Weights of a small transformer language model: LayerNorm before each block, no biases in attention or MLP.
Each number is 128 + 32 x the weight over its row's rms, rounded and kept within 0 to 255. Layers, rows and columns count from 0. Numbers have three digits each. The size before them is the row's rms in percent of the matrix's.

# layer 8 MLP up, 256x64, rms 0.257, rows 0-213, columns 0-63
103:082139127106138145135199111079101150151166082151192132106111109065104101179084105178126078133212154135097097102110166104176087165150116139083105131148127132138156150144185148120138121098131138
107:093144164149087111107124181085128056165120086183116122109124134147105141129119108089141143137144101073124099125123190059136187119117125136216128166138101107070137113155128090132179138133129185
095:146109093160149167117216128145115111184157110132142133131121121098196113097129139177147158133184088162108136161130093118169137147140105096095105138129018142106122096108148152132099103097068090
096:085142154122106112170125114128202173115102121123132106171140146167159081140137122103199099085103146091164060155122166109126175137127127111100105139137070194082174095131109108100121097115180175
090:210147139155107164085140116075177161122139110085069170137164060111074143111109138103121049108097152083126100141117163170174160142169112117130118112177147099084129113131144122128116143154164152
107:152202084160154136116085095103133129139153169098148096101140094185103135112135090157154160134160098150112112127109148149182133174111106108094133108159090140110112000173144118152136108087141134
106:157125192144115128127155174081107100059067134112080044097155121153188130167137103115157112132141132190041115126121120116124169137120120162141082119102151148161111112133153122138176178126127140
095:179178124128120109123126117099162196069116164103173114132089099125136130177122156179125065116122156142137104178159092085129156161100098158126054151088131054127176134087103159125101116148141147
108:129148114140063128114125093179168130136102105156237110135128095140086181090138102137125072106133101148122163182120157119121068112122206115127179140133116117162174134090082118136116136118107090
086:177100124135144112105161138121113159116128143086069175094109106143115086153129152169140036145135120130103090102143144040123158093074164174180140150142123133173109135156102150123116204125094150
097:169160131169100124145164132107118088147130091166179047100166113101200102120104151120142136099127115152117122112114125098150136060172137184163093117115086193155092169109094096134133154169086090
099:129188170103141071127165107119180104143161127111150197122154141161101196157113067119092151078127180156103132118141136065109120097100120154111122159104062114171107116136107127140136088174077145
085:158116150124071132172146119171148148165126119118094134130169167094118083129158175111135085152147158192139096071098091141134109094097144141173127128111068209120077086113104103128180101124085085
103:171115118151178157161122132161116107166145132196230133089143075105132145117119131122138118120133133110127075159167159112097121169139119164102133097168178103076135119109074112050123075106098139
103:138086073186144137186107123140156158150132035131097162140137117150142192095154168103098148090138144099094146125207139165108111111113100117122146119069099101102185160093143120084138147110120159
104:135114187122139170162107103131106046152106096154116184068113138102113152087152158096112125137130179146117140096127118135092106136154134147087121103143076143154115135202169102079193162086087169
101:133086130120127095098079115144097107123150116124126163120207135161127119100135156098071172122158118135113103138123152172161084074111089136145069166099086165120128130154094173112199140161133219
097:104114127136157108088122123078149165163148097172165118178148147122071156086119138158173150124079133163124150096073171129150144182203096094100141128120076141115141142074163140093106104053149120
084:173084125079128188114194181164131134160116152112082137087154100157120122146102181110164130103104110114117167139143080134166123091114051159154100171115083136075138159126153121136149145101058155
107:074129149131136105115089150117115111152113133148154124096114149150079151000115220156155107127152168173112125165117155140123124119132086120123161138213134128129147134127080121090143102162106140
101:105112110142114166131119144087098151161134080115095064068160099125197144086155142128136163132125199194141136105165156181107154147129169156134102128121123130122178089039080095129138128127105141
095:138176109110115162169080094142152079125086106065139134125163131104167104141174090119162113125119192164095155115068164128110084179136148158191172130125153093099101122114153087161115147114094192
104:088143142095113135094138150209093084137111104086137099120191085085132139074138131160078128120167162129113168107134182104130176102092171182182123150102098075108088140151124144160181109122115137
087:116116136101112091161198212113132112084147124122112106106189149087137165117167168157120141145111178108164153136123156126124128144144123148131128111095134079062130135050079072096099127114162067
080:175139138098090157115165107138039150123094151148158179193171170101129113096097139119153105111129130140146127146158071127100137156161116112148080175128113098091138123106156039112180097124177140
099:191172154178110102132151107128133099082102152156133140113150090104156079137141222155138129155098090138096159062128120128128061190094154099167058110163111110131102140120092132111135116092147132
084:116154135157111167128064162154167091128133109147174126121126085087140090088197125062124127061147117153156128099137141067128127129144119147153146059091132153127139081166129187069118166151136173
109:081125139097128134140179105153119093121108120128112126108158080163123109127198084098130097162111118181111166117190163120164143087089100170101089119181106115101193081150097159171120104117196161
108:121105117088136114082142145088110170197197102101130094133135075106141120067141163156125142174148105124121156153100179164133116132090141163099121100090135096160131086123142056150150182099101197
097:161143125098192175106145113115140137116136093129124160100125111119096111120045175114099129145073164156063131109119081130106144194092131182134116164163093165072125097157174099158093101180129138
096:054155129096162085137141149144128179114126074157106119121156105154084196131097142174107117132138115187124158108105139134137124062112129199168046106115100139146122149061172158111109146144122118
110:099169108108116135178137160108140124140111123063113071145100140102137165104095154193142186072129215097121070137131164064157155098116141115159087119119106171092174126156145104135147130097126160
090:189145091112198134164128098110146082113150127153142049086103086087098141104127158140138121152114154172095097206140120136128081147098066146117163168159137131121122151119181153165090117092127088
095:130124149126084139123139101081091131134143098185113130091079162128135175151144045152140106164144144142102133145127092130117174203179118121189115112124058158071091129110134083117127120160066154
086:106093157069085114132080120201118126131100090196113134134125136125086141167151147162163091076069141123150115131155110106136110119165154193116099213138123079120153111109144094184147153118158144
092:139077171142103117182097133171122092104114112141148158147065132140116142094184145078178138156146140102067098186132120116104154112209095117183141111119111102113184058129120124103149091129150160
091:155147121091111176054152079098121161069081152185147139054119150141145160149108088095124118148182057144145093170129159079093113126186155134132158157159135164135123088133114123147146131151104117
099:109165131124103103151150116105064139113195088149124114103190134125123158118084164107141124158126129160162075193126086112138200099160138088234106093155094157112097120126123086122113123129146125
099:121134123139119147157168134194140169173083121109160096097151081149137134156107142049108114184175118150153130107132133137145145076125117122199136144087062160055174100133100149122126110132101069
128:157132129082133158159164149097177107092107121119165197155130095145136152108167096143215055059157136162089121131134124111154122072136082147152128126175117147118135145095092106097063129095114123
095:188094101111150108158105105130141174119107132128169132186189103154081187136184108127099164077136105088131087125111083065105157071166119149104123134140097171101126096121196148132148123103147165
084:120175122068100147156086144133078093133138097095160115123125115156116175126124137111069108068158159180128140158129110173154136066138077177093144135102110147133088068189148198144134136143099167
096:168121070064154134097075107155116146114096123167119157076154134130189107146153145131098096099120126163133131105189116119129128157194102134065117163094137169135141094132170123212106121150066135
090:181096054095114081132111100093139149158107163156091153173115117116159103122158059138096082117179139131080101144063104130135128134104130136168122132126178207122159105177123160178130125093142153
101:096137118144119142178095082184147112114106137157141135072137128183100142164149125093076097165169148174133137064176101160108184132115112169134067170121120113098106096112163079116201133089118128
105:128126139089195075083139069116059148123144118121103200175097099130145066143130137102137091095156111153122107193142124106141160167119149065140138155111120159132112146152191155103129062118122141
102:095165113090154164133129144129150177131164071111211089142207050092101128108103099139177102123124160152093127165140179108131156193118141155098125084084151077113155119133109122122144133116143114
091:090126112078102104176148129130159138118155144087134167146076111152183104190170088115127092080181161135105151168108124082115115142103116191137067084150126156089087153111106170106154105134144189
101:144053172118171156109083088132155143135117138140119153160138144105089112106155149176086142102147150110092202133133121159094114169111061166122179072150133189107129121085155108060166142120125105
099:132133102159124088100122199112111113123144099093124160130163137181109129168105128137112115065156090032100098137154091107178123189157088156126118137165120164146168115142117058127190127098153150
092:089137109081141108122153145151112182095107126133186100043128107124154112123140111111198082154110139106112169160147194196145052150128148119125129117146128108132047165139111161141111094096130138
108:076116058150139097133128100144186178087101157101126161078125110139144151153122089124145186159115089104128119117157138144152092120102121126177122172155077175143094091155091133163163127102055192
094:092106114130176135114048154089096117119119125097182099092101096122155123167134137119153138159166143162141144145135112061138145154194120172139152170083081136043128167118153148103077151163104164
110:103058162125123096116112167077152138107149085158066153149135099139121109121128165132205114194112149184105095092147187113135153123136094092093113159119062186124149102171158127106150156142105115
113:125104118141151081122093109132124064167130057145101169168156171161090104114143193077097144125164131083075164166063089082139137133131132137173113141169133141104126113094150081145125148150144189
096:072093119099135100139113204175086113102148167111062135107219053092112151113136138161145127115142155136147142133132122047136100150110136097180178165143127154086165116118139108155121147124134120
111:179177167150089154139119154122082131140146122149131171081155084130191135149063099136130146081164156102108066106126149144099117137078086112157128121130146179126114061109168164098167094126064139
090:109107136125126149107117102120119164161131130112130090154104011169160152149119088168154084105166126145153225129156087088116123126121102121098149135136174102112157074090169098125141188127150112
098:131094159165084143152106076153147154123129129148104147122089115180054105151123079144112125105168115104071175137170154139155120143132142152208099140141084075073150141138205140102126123105169095
100:150172094141129118124119155135094107123084150166120129167142041140203093139104058136185110147113109124123118097131197136119130152162074146132167151188148131104108094152164102129089111076151084
105:145068091112167080072129101118141094157120099116106136117104113141126181044157201137129125109132100096113124141150117126133174075075142168123155141130113164084142098164201169155174132124169139
090:114145193142080101117142112087078135065112076157155147124145139144141128085096137136099108163095123125050135162097162133137148155121127165130117158073126091158085097184131115187158140181120196
087:137139132110184137111054092090136062121090088131107134149088095148160136117154147151138166080121170197102109132153152126123130161190096164100126175166164086114184066106102132176122130144150111
097:155128116175079163107109162149156155101104095072126126152124091155124139134073157070144146084160104133113162149076125093166161163127162133177087156178087135167128087130121116159070161151051124
102:116118152114135119091108125136091127163171127132117155140141084101103164173138160145137138016178171136113121117111138140104141166167201126086120142165099187148158085094138042122125103128103162
101:123059084139105098134152151134163173080065064125102099157170109168097146111150139108114089113180094128131144171046133171164152121128156161148106120149100144185081126170097131123158153100126146
207:109147127112136161147145118104164118106114151114186154120137126146131167121182084131183101019156148120090125150144122134189121106117075172198133091203099159100119124119097138073112125099122135
105:124109115165171133119120115197095161128088155142147121130094086084164120143109101113113185117167107097137145155179145167097120175162105153179095102116071171092030147174119112081117133112116118
097:107146096125137087102138147119177089191095140090107156105193073144106108135178157109155115139180110143107108194135123133205092131125101173109157130100185055138112143107107123129120146099081165
091:181092143131113167119115147130158113111099146131145132067151166130129184097203197109061119122143113079142128144080129089171162128126158140098096093119100161126137116159086094108186099107073176
105:139115123130132083106142126119145148113105148107054132180132112156137156148187153174135122109078109104172182191120102064145097200071119141115163086119069135174087121134122098116131146129124191
105:101119103153126107155192152130175138180171022156123151147142103143172111136161115136108131102132168102136131112129061092189110116104097128159069189100117132072141145118123118117106085175118141
085:105154161063141083142085126109145105129110174110123142105103108092128128133096173153048100179121165111174122171113085127146140086134112176146189081150126159073122136105125190114161156116096186
106:109125158110134156166126158081118154126084091177152111174134127160152168081158077162096134101131171110139151163128114115164097162135129125084071105119133127080151123077142120052087186143205102
095:088152107104123137118099144089160100135104215098151126138147082115199088050089156128167076142107103164121136165130161086166114098192105129091135103168092131136136113171153121120145147124173168
095:135160204143097124166125118181114102128123086104135103126151107123112167189176151155092113080104127159138100080173157108107161162136151162129086088116109106128175086131089078171140094047141154
092:196132118110153173188128159155117135146128173140141147122088117107102099133196179162132052125124119133118119151134088098103085132132155153052111097148125112124094080066081090156142150110149186
096:130117114157170196071128095127085145128119078130121133142141091106114200090089114160154124105154141093097131150099124136139206127090065088127115095142109140160114073182128085139185179136162129
099:171159059135118057092179146101157137101146073122130121155116127127130164139118140154127096143076162124094131135040188136158151172130163088123134130142102120146142124176105174169071089108095098
093:184153162128123068107122124172174132141082176165125138133153137136108065132211160132143107153127137097107113171092098081117044169110074132164124102161175117097143127098104110121118101131166095
096:169146144138151120104119104092132136145111097180073144102145141155126073178108087138152094084172118126100127121093204153128119145192124161069201088176122183130116129113124135121155065092111106
108:135153165079195135146115133141085115099141143130117083106109137147140134130116161050123095137168103163113104136154130099102139139169128095126183109158130145106143186119099066106213081071178171
099:062158120097092114106164130064151137184119097119184118204093105101138145116099084112099128144140146127077229169129153131092068120133142142121146118115135103141195122154104122108141118156114157
091:188139065174099156090103119139150099125208095148125127126107149106119100185107127089187116118122134156144117074170148097107112159131066145150067121198127116079142119108156141100170142155167122
106:182156111078133098094143193097089145100175132138118155104101130151186096192116169134188103107104178124134117119123174074095111094155111071164134200148119098089107147162161124127103104136127130
119:136178121126146117127122121139155210144103102120100139159085123131113088150065124117215122130110137145112105178150107114098089103125134125214081116171149183177163123092134118082140077106091105
092:145122095116165125141114142145107126117127114069093137130178095121111110131104153173097199080165143189120195154115104154098131091142084168191142113147100157118115178108132078175129077067142171
094:163099127078190147100105111135105127108100129140166145172046085102106090148165116117133095132102171192111175167162124101153144097128080182125163164085176108106159114104106150129070108122170128
097:219088175143133164097080144196088150122072094094135124130139088118124115089093129099157129134154133121110169137129134061147124103146189169080142106149130146093170202083101108137125130127118118
109:159136157117177133113162153101147139161092109132162121150171147035129107115116137121146089116039168128127177090091160137122168156182046166138120134101112166119123168130144148141132113120057132
100:193090172127145179083140140083182118170066149120087176115132099142137088063098134157150179130105112130121143109156156047151157140145125139135182134130122119061109095082159122129162112126124104
106:137111149169122127127152107190197106108137125120120154144152108094160144154194094155108142149175127157049152112156168140113061173167115118140104142144130090121092093069094099126169073140071125
097:170167150080155083122104123118107148146123183116142098134096120177137159096132168167082096055198139183128124144133148079122077169124178141085082139102157147156105169134106132091117070150115120
099:168124141126141137154167118169095120065154134142106108120132136135118123146122095118133106133166150174174163152140139107174087101113082192095148101098030143153159154090128087045064145118156115
100:112129146117097034114127103158154108124144131156103106157152173114125135147125146189110080101164140064157135168129237119140121135137104113095122093129194135076203115116129135121125129088152122
112:118228146124053157141127128153106098112088128156166100103132122145187155126071099076184134178155133192118120154163130093165110162115145146092076089139131088117101167101146122107135133105113115
100:154165145165125077117167054092140155136116160153093104133136079113137136142197093145166134136071140164096147112179089127114096192088085130113158096145165124137198154074104121153083136105117141
100:136147131106115072072172112063210140083126115156150088102193117066099149132141135116203156115092143128092147130124135152122137114146195129128128112160152093102149099104150121113112141160053147
106:170122179137114108179114140122101134090177080178146157126112111109069147136168130049212098088149106115121105128135156116112171114169143148061131143126138135124063135076129139149169118103108175
104:156184147147103108119124142146102189105127095153124159140087112086135144172041163065101101119122171071097179060169139130138145136142178125106122107076104154148194126106116150145111167123127118
089:098167222133089097094108127133145087106120078145127136157097146132134091203128086110136147153155140097104168114159136118135107109067127185135090110117151101149127107103161184060197152127133107
104:154137108171071152171145116101164116134157141166122156051116084102156095117100124090117108130142127122167080121079129122124123145146198159191146135180166118115111048131152094112118175105073156
097:112150102084119188103126128114080143130123108139077094133060142152117139117181192150119154101108098166131125118127191087123105182144169149157110080206060146140111134093140112133128157087174110
089:121098148140151155148168148136053098114110064094146088053153133153213205118125166114133161135146103130120133096096131108135148153106115186127143113103103128098130093111132096126200157087087121
103:154124183153112124152152177135125085171146145171115187115126068140131165127145180119062123157136076162127065160106149097121071180177106093180097129119066108140097090154152130116136109120114112
094:096124119116108144118113104124139172140136144128120156104109092151135143120166114161131106157173127131160126103145143055197147098146060161151174137105088148133147226029134083095120130129078132
089:143140172105116092103202169177133157116113087095102093111118172111159075084124163083102148195186158154182094124136159172144132073192120146151130104114088142110119106129087113104094145123132140
096:167101113140130111122167130070108125169118148138090086136151146114117185112140091083068148145091142169094172098142183137161126130088081200137138135139109073083187139131101080182163164119140108
103:160153132173105125114149094101173134183082109157096160174059067108092160072076139138100087113163095098137110161149133174133098119118109134170130131161156169161210096158132082122126126119144127
092:155159078081103094118144140074128188140159141148156153186124102133117138104095147150118101146128098147121083138113165170107148132157101095114069161151153144041147167130117054141194076112118141
093:129099142055086152090082168149156133139081064163121132132137156139125142120154098112141112128114131094133155156194097129163162133153148080205172122097108149139126054194081096157154120123118149
099:100145096159138168070085141136133124178074170128084095146180143134206134115103134091140104118150159150111092118146157116128157146098138112153165122109121045090130109129139149051172193107158136
090:129158124120110106072180109165152095107083098173133093151106092118096125104207171134114109127115115112147109200123187093136182157136146107110085104150204152131122093080072146170119138121155130
099:134141102063156171109131149111120116131141055099135182089099126102101135103050139095142108156135146119162176100126134133229141159128151168151044156140129123121176173127136113129129120114080141
087:115158109076052125131167073123053157135152089140141193157118074079112163113137166111186096132130142091150157157156139130145138059129111116129132188113121155092143153141108171161126093099148107
103:143129123100112063128178216178110155142095166173083088164067147123137097092147116056154116134136109115078114143132122127142151139180137149100140149117085125083153099176158135139167137076090116
103:158170150105118201120183195110109128152078118098120063088156148133175151127146148112129121073149114151153095142109098156141115126136126161093092114123124100087130092095130091115209147047157123
101:171161083161138121088125102116173187165144127132121065119150129148116098143135154085141152138180116132131074168132090138124151103106142167135177109177104182106070154125107044098087095076147151
103:085111164061101106115138137091147130112130066095166203097110133144097141112093197087109178116174121143096143146164154117131158144150076132171095120090152137181174119128191140148151089114098144
093:158106143095165125144161146107084207139184116188126064164134153157158196098127120154142105120109085134097134179134129124111109144124111106129083151152076139156165086147089117153089081063161115
097:115102142131139143145091119120105167116072100130096154074152155146114106158103176155166123138162120116113134219122108093104148153168142111186156168147060144081134132096070108191175076116101129
108:125065092098126147115086190109139157125139118108130189135149098096076112147137115138237112153132143158080157135164106109119131077170084127141074133138103150121201164110160121125114168090133117
097:162139134129196083096116153184086105122108123095132195112113059132153140161143115144149138111147133153099083207054167142089102113131204107149132113103095135110168101075130134104140148131107128
094:153139137163157147112104094089130126128107123104126092067140134144162054100180155149106082118119126157142114133187169184144121120051136125119199100104098163146183078093148148093155090095157143
106:128155137137148106133097053095101154117119066152122161138124055120129137141140129133165085165105134147188178160108155189123126146078127192102087120148161149093173085131063147137131088137168094
100:134101112073110166140124159154195142136086150112120132157136097139136149099185094097154145059116110140113149143193076136157194085140098136140092122161102160057143100152140183135161139068112113
105:142135082122117095149129090120169137170111114127160127104077147125142160122136155178167149091127144203195089165172080114075072142092128086125129091105114184100168149133118150107136117044140134
109:177206154107123083078173082134149124149112157123148119164132118084107144105079155134097040136096168130099166120189163141121117158126089121115104087116141127130138168139132112134037129124160165
111:150148080109075103117073151182152119170091141148156179089153117146058134102050107046161090153132164131083172132146092133133106165148104138171117091127119111126158121115143100160156111167135119
103:115115177157189130119096119133142101139076094092173155133152095133125164073167143152063192088114119149076096068191160095161114122138163170110070143141118092162149124095116118126152122147109170
101:112175177123102157173114092135141143142131165094131110098160113124104095144108146098120058158138130194150190125113124114148149166163116060200134070088156160101104105084133090138160098086115173
096:093132097130209098086138106107140158116130073142077169134075106108135067152158098169091126148116185156105079133088163110092134184152161112175088147193115097114119157144114151115123123108172119
103:117080098119113120168094125162130156134153123139143074125138104148179142139163139152073181072102161170137136130147141199113129064079125126152113152182066167137153061119160131148168112081097096
104:151122135124176111099062151107123161129105086116120162140213177114127123108112108082077125102137166155092165124142107153133075124140193191144099133095187128075091134147172145059135133144123118
102:146133141115173055115173136123123182082165114144100071148126139113162136120108112110109086164195069148132098094133135157111114127120097169188093162077113152108124086180193076090139119131150117
093:177147091119136150104120124023171082096189065121107131111149063112104130126107136145149139111115141197100130163171155116117143139129126154065113138099108099107145154189196122130158119140142129
096:167116171156127113091093117130143086116049083099154194138115098133086171083142101150107061155098114166104144106106147138160179136091150124161089147083140147124167157126140155165189159080145107
098:168085156119111149131133109157185131197135109161129024129111168115142132106088092097116107092188160166119107093108124148154105113173157115159143133118080159066105124084169147121099154121147176
096:152154147141166096107200073140150155163091110121136122130059122118149110111152098158092089091110137098157181112160082158166150081127063151090173126114099187117146127189110127166105104086120102
095:125092188087112090097118112144120156144073170150172088186126105101138129089157133152153127069166149087128103166191120136113174144106074080144091164139066123130159170187137151094139107109123128
094:144079176124164106075147126146142135147202092115118128092135121100129129117065136154105069120178098085163198127104129088131120117086104158155149147086134178066141174120148105124135109153098196
104:129147145177127122105116077082127171099122124117168147136093110167118123104186117155132139106146068170117132147087137124125173183091120207180094127137150206071117134152093099114116078089165154
107:109143103151076112114122081078131098160051149123129127148120047132086137116124170116165129193089104151149125144114088103206153138109173185134095125122106153094147148135144118115162200102135159
092:125143174094084097108146122132146135110103143137171147094086093076150189070014178103122137161124132146128116143158165160146131144132159154134137095048103147134066117149163146157123133143139158
104:147142109095164133083122127031137131109159121064175144072096111147164152147142123108144170091173154181145104063138164118180145146134090096103142182090108109092148116136113088145151142081153150
102:137086172109134143103149133136109065174130121131123110116163112086109157122155139122098167120100169163127123194077122165087167160091125168161087086125121226107152085115188118119096162095139091
094:111117103129090094163158071115146080081146111208111104164163153090164177086155072135183192142110128164131100160079174130156114142122171118123151160129100102098107086108130094129175103128104136
097:185137138120159118128120100078134173086145142174069087148140102102122112079135107178081171072142114116118115124136108210113123115107087120129126140130125183123124118111188183101181124081134197
097:105145135139102106103164177132085151130139142141149170097140111095035125112124093104076105094195133097137168192106156115057128176131131142163078175121126121150114129142074165142156103111143182
103:126056151081157095110108167152116131110177053147112192155066175117101138114116161115102110144138142123086120172169160144101150137118138158161174146060065105130129142116071111112127102127137174
108:101177108137111128077096124152096140196117122146126117160153075134118128075103122174059124133148137121138119197097204164140119143140063140165136119062109156164099098097117122114170114173091155
104:113133097127096101110090162109139129143087108163148156103152147125094177124146078113143176130122163119126128094132184095110145148212102173202104114105093152153077100123141127138155081087172044
098:124121139097099096134143161060072177106115175149122103124168174068085158166129098089087094156156172170120141153114137115138136160125104106105113125068122145114174143131130146158074189083152187
106:151114095114141087138135111158184154124092108116093138137140109206076130164096093123084080105141138066190122139121125092147143172103118188164155198120093147101107078161119182133175116118138104
097:130175061131102096110118114120097168132112100155085100178184142170140164040077112078105109163147139195131131122107131154160158161104117100135113119112123091146111087193139164145144171113171128
101:132178079123136093096111058081130157124104161145154109142154158132106164109134145090148107122149112159180185111071093035159178140109128102115146110208157165095144133151093160145127120124101124
097:174132067151139074087175195177121144110077084111159210076174091121156136140123175123090114104135165146153103099103112142134120149147107109111154148103160130089162181108108103138097109131091098
098:160200147178119141124105116160126091151132065139072175184140180124118149098136164123111136096158145070137105089103138107082149140114080124157150105158157108072127070107119108098157177097157177
098:126096154107172168137100108112175098154094077079150129142124080118133105113101175144163155055159110125202102149107102145151138125159120132113157147145070093065179100113181112102185153109120162
112:154152170167125118120115136083172079108115128146104211168119132139141131157119147152167101102103145135061155188116174091110082136131099078113152189133129151136099121057162071112115068116123114
084:086146145152156158118118160198080139105182122139163139134097068172172106143161140124155049114172105145107127156094105112127152138171089143116131158200100110074106144112142174075104087110155141
100:116115138147146121082176100129106109103128096081176159096148169126126170111130152155092103150153138109143184137164034100120131102082128163142107124161160080096199109127082117072159157127140192
107:129125084120106084133088153149086135050139146107193140138114162113132165109131079138158134116153159167138179114154070137111185090090131153126075137190083124139135120137168118105107140139050181
098:129158163066161101119099142085142088168146181185151154076150149099154151108121121085166103095144153154108101175150075168069083121160124127125067181100106136107156092119152082112137156172136126
097:138118091144152053138103131136152127095088111127187174102169097145177107096130121135146157107131113173158145110179102071156150112127121143119089127163183097095198082173071119174139092149115084
109:152146082107181102124145065080082176122115189105099105145141132165196167093102177085123142114147117222090133150123127128185128144137137151133108105165096119113123109065107102142142138149168117
091:202141098065111181104113128138106125141115090132208129130093097179187096160137123158155095107090162121119158122114087128111111147102073142098134147165139130096205104126187092139120176101118117
099:134155133159068101145155165093061147099052112145093140099181065140113111175152121079136137138120179124091143118122092105080157155117095127192174148112122146123099173140156100147102179130095102
103:176110150122114094177096132166109129132181120132132157149135168129136094176115159107119110104112189130138056208146093089082100081142188179101177122161127136114125126095155101079109073105134142
103:146177113168105122084092144152096119072150100182149111141119114089144138149104074070170102157131100166111131165191168112076192130158156145111139127161142101122153095134186119121167100090137063
095:135150109113100160131107101119070140141142145139107142177138111147188140087113083128087129102199187155112147192151101124115149185087143087142071165110122131131136151089116094065147098177080174
097:128112093109142124120158178128161143161098132121130123141095093137103099168217157154159078145083121140122162109142118164104161144132108170118131123152099180144034097103198101135117112043113136
107:215095161168126118094103149102140121149149110167190114135115119144128197120115066118123118128133064108118154139086197101145157099132135127160138126095160116132080095063150126152116157113093200
098:115155158110139131112120039093164134149122143110123069123109088175112071140147091174173093136084128113138140106182128139138133139148051151196146159162115200103146114087125129122091132095151169
100:154118154134131089060108126139117114159109123192156096096116095196153134084096148157140133136111118191132151139094184138182101100153090087077018137119154121154136127136094140149146113097147143
095:153160098148197152164116116138096147132111119129153081076184082134163114144154090093077108122143178099168147099097164133124191168143094116143163124112117178099164115153090137115047137082093133
102:144177131134184120101121120095104161195120100187183091166152072108087089077118098177140114094123105182142173096145155171102142169158139115136087143126094130100155092148122148141092123108157067
095:108140117142105138113114118069121126137159124159145091079071145134122146093087201114141153106144123163096102089148130052180147141147089138172146088120144183097159154069183183114134171138175109
094:171185127138085119121127128128128127092102101125176092123125096156039103165105110102111079133122104148119157088141176157167078111145141131183150089137118209132142112132082157125075188125163168
100:118087095047139125130106105184139098151163127106090120123080097158108192118140149094120174146091173118107136133177131075091149175144135112153153109153076155152161114085189102172133099088144171
093:182157126083129118097109094122183137105195130119097147164150120089080146128167089116141126101143123120126130141128176110109112178192149127165189119134089041108178163144091068118168123140096140
099:171119100088165110146131181119082097097158085151135109142111090129156128137081100107169110155232156084086104151091135075121140082103113153124106152138151162140108149127113156081150204158098126
096:131098146146095119161120155087131161108054104122160106168113089153110182138096071116092144187202137116139141179141163180175095115143177104091156139185106101125130105079104082103119105139133108
085:113151137113153085151106125204061110088136117166156127103110106100187156145202180064163190133147127163133090092136142142102119109117128149112126100184129158152177105103145114115127099070101098
097:120104118132101139133093167095132149138089094167078155143123122116212158076148124133107075162144116159143104179063172075104137113108136210110118151119105054118136118160175133153164096111154134
111:063134084062143094102124149156148206129105063145140124144128101154130108117102155165172114130144151077109090122130143127101162146126081151183136120160092086108158104136137192146170130169180178
111:136109069130123083169148134159150154086156080143119149120091087173160215212154091095141156125137112109135165116100098152124108089104101115121136170164089167114125083121152159173138093086085126
106:121128097089136112113168126180164166134137094146023219176123085126108128139105123057104081152102134125072094153135151156114078131125137108156082145131104145119120144154142169123170111137159152
099:158168135120175127102062137166104144132122143091111112106126136147085091122120168149145057095126173097114091117090156097131124184245127147149144120177191137104167104110107142102122153116099129
092:167119135145174120084118108141151127125126167113193172124113116094159115109125181082100033130119124184113096133066136160108181139185095129207141111103164152158120102079125120107122142124139163
091:116158093158134133084060155142115107161095145116163140072152105085221068174110158138130088167177166138114130071086103136101103180127147157136102127183114127184145116141146119119165129107107127
102:167176160102082143114146068119151092150080105124102141177120121086163151103127096153160122111155081111160104136115222113150087116103120168099118141145071105098110129138195179176101118151099159
099:142108111131116133115159165054169094120087133099192120115159119139166153134144174040112083105168069118168172172172107142121156102130156138097116134169152121114080089118156143095133190105153117
105:139122087136160117127157115100112105157087141169150141090132084130123182187093128160137111106092127144083096111160109119175143163162136084100085117099056113143171135207167153133135154039109137
089:127111150175152118116062025070123117161153088125142125156161153105163139113180114185129092104131091186112090131184116102131099173136113157100180137131119141143099138126102092182156130106166137
099:166145148136130139138094123164152156078092122199152101091082123159147082136133121169150113136089094124140051115161148080132128116099109116171137170161100145106105150149095070170186072154136191
100:155136151145126136105106142100121143131172093187061152151181121095155073168146049132170072149091145175135154153087154148167174125078138140091107088135134147155126136118142108104114081060106131
095:096133076122115181143091124160115201108137139168105130131142143143118067106112121082102116108192173151101122155145160129135165115175072196117116165101140150159160093086099051116150138102157088
092:191135169190099100158104115101098135054134083117189101150027094178141113121149119140100113095111116117086114145134146129164139133106160196132175132156105082158121102147144106142100146158139128
095:128149123087107173128161137162102145137133131194134171146138111118146108149191103064129135156155129174118146150140117130072136159147092197063076064155108157152084122083100146077153141080138099
102:174130158105058064077187175091125142105121191143141136137112139151098140094110145098121133149129166155118130113185131096136137105027126070088109173120150125161127117162132116124104146112124187
094:068167076162134109128151150087223172132190113110119090106126130151139196120104080123127159079148140087087135124115165103149166098119176155145112132133080102150059122165134138128135155121104151
103:137099154085101147184189132103082079156094137152144121097163126167139124159115196102085149088156110125131100181116148082119159134153116132136161104168112090069164088141147104107144124110046178
100:112143173093125126085112039135100134133126075148125090132104139156123098100100160099163088076202127124134163169088114157162167162194062153099135165117117155164154110168094107152140156114119114
102:107138114101109155134116115148207183102111123101135088107077134087080135110107150114072086122189133135132129122165116144078154144159043158171110133114172159103139160139176128144115194073119148
102:118148048080136081123185131142185130140105144129154091112119121124128108147167130079139115155131162126126088146094058153081119177117163174143056126177111159126158108118100070137168161129161170
107:117132149126153175086113154121118096188124087136117046082138072119181128139157163132129141160046101132172169150155167124149120142145115142102091134152137167057137126129119085171095147068117097
109:078117152112197077133107133172163135121115082118066128102121118069109139159131148143111082113174119119158171109169159131100089146154174079110132130149137140133131136080094176185134111080114210
104:099126088124125155152157119174201088149093143096154168177183105100149115121133069118091163131142168131119140134080116092166103175168160157145150135125076102110075115163123132077121065091102176
100:140118094080093135143184145095204091109104188142127113151157114075102149101164140158104120090092208125110103152126158138170149076118120142151088128171071151147126129178057141100102140115129140
110:129112182108109091158095156158136172056152170179096118101180128089085102196183151125131107073144131116136091106161137102151091125148153089142124119110097169072166133096096138115146125089188132
107:100083168079104079109125111154105119123073115138186109178131123157114164127095093126115143184174139135131088118172089078161135176137094171160101124130188137104094103121145108090193094145180163
092:130124135145131122132116135095198195102102113155162156120143114053096179114165156076110123147175087132088136165174121148098085099119187110170138184125141137091106123120095151174103074164113085
098:138091157128099066219141130091101142105117143148092170132178135106145218095117123116140179114142143160177053144131144144135104116112081149101111102148096166124108084151127160104171113089113097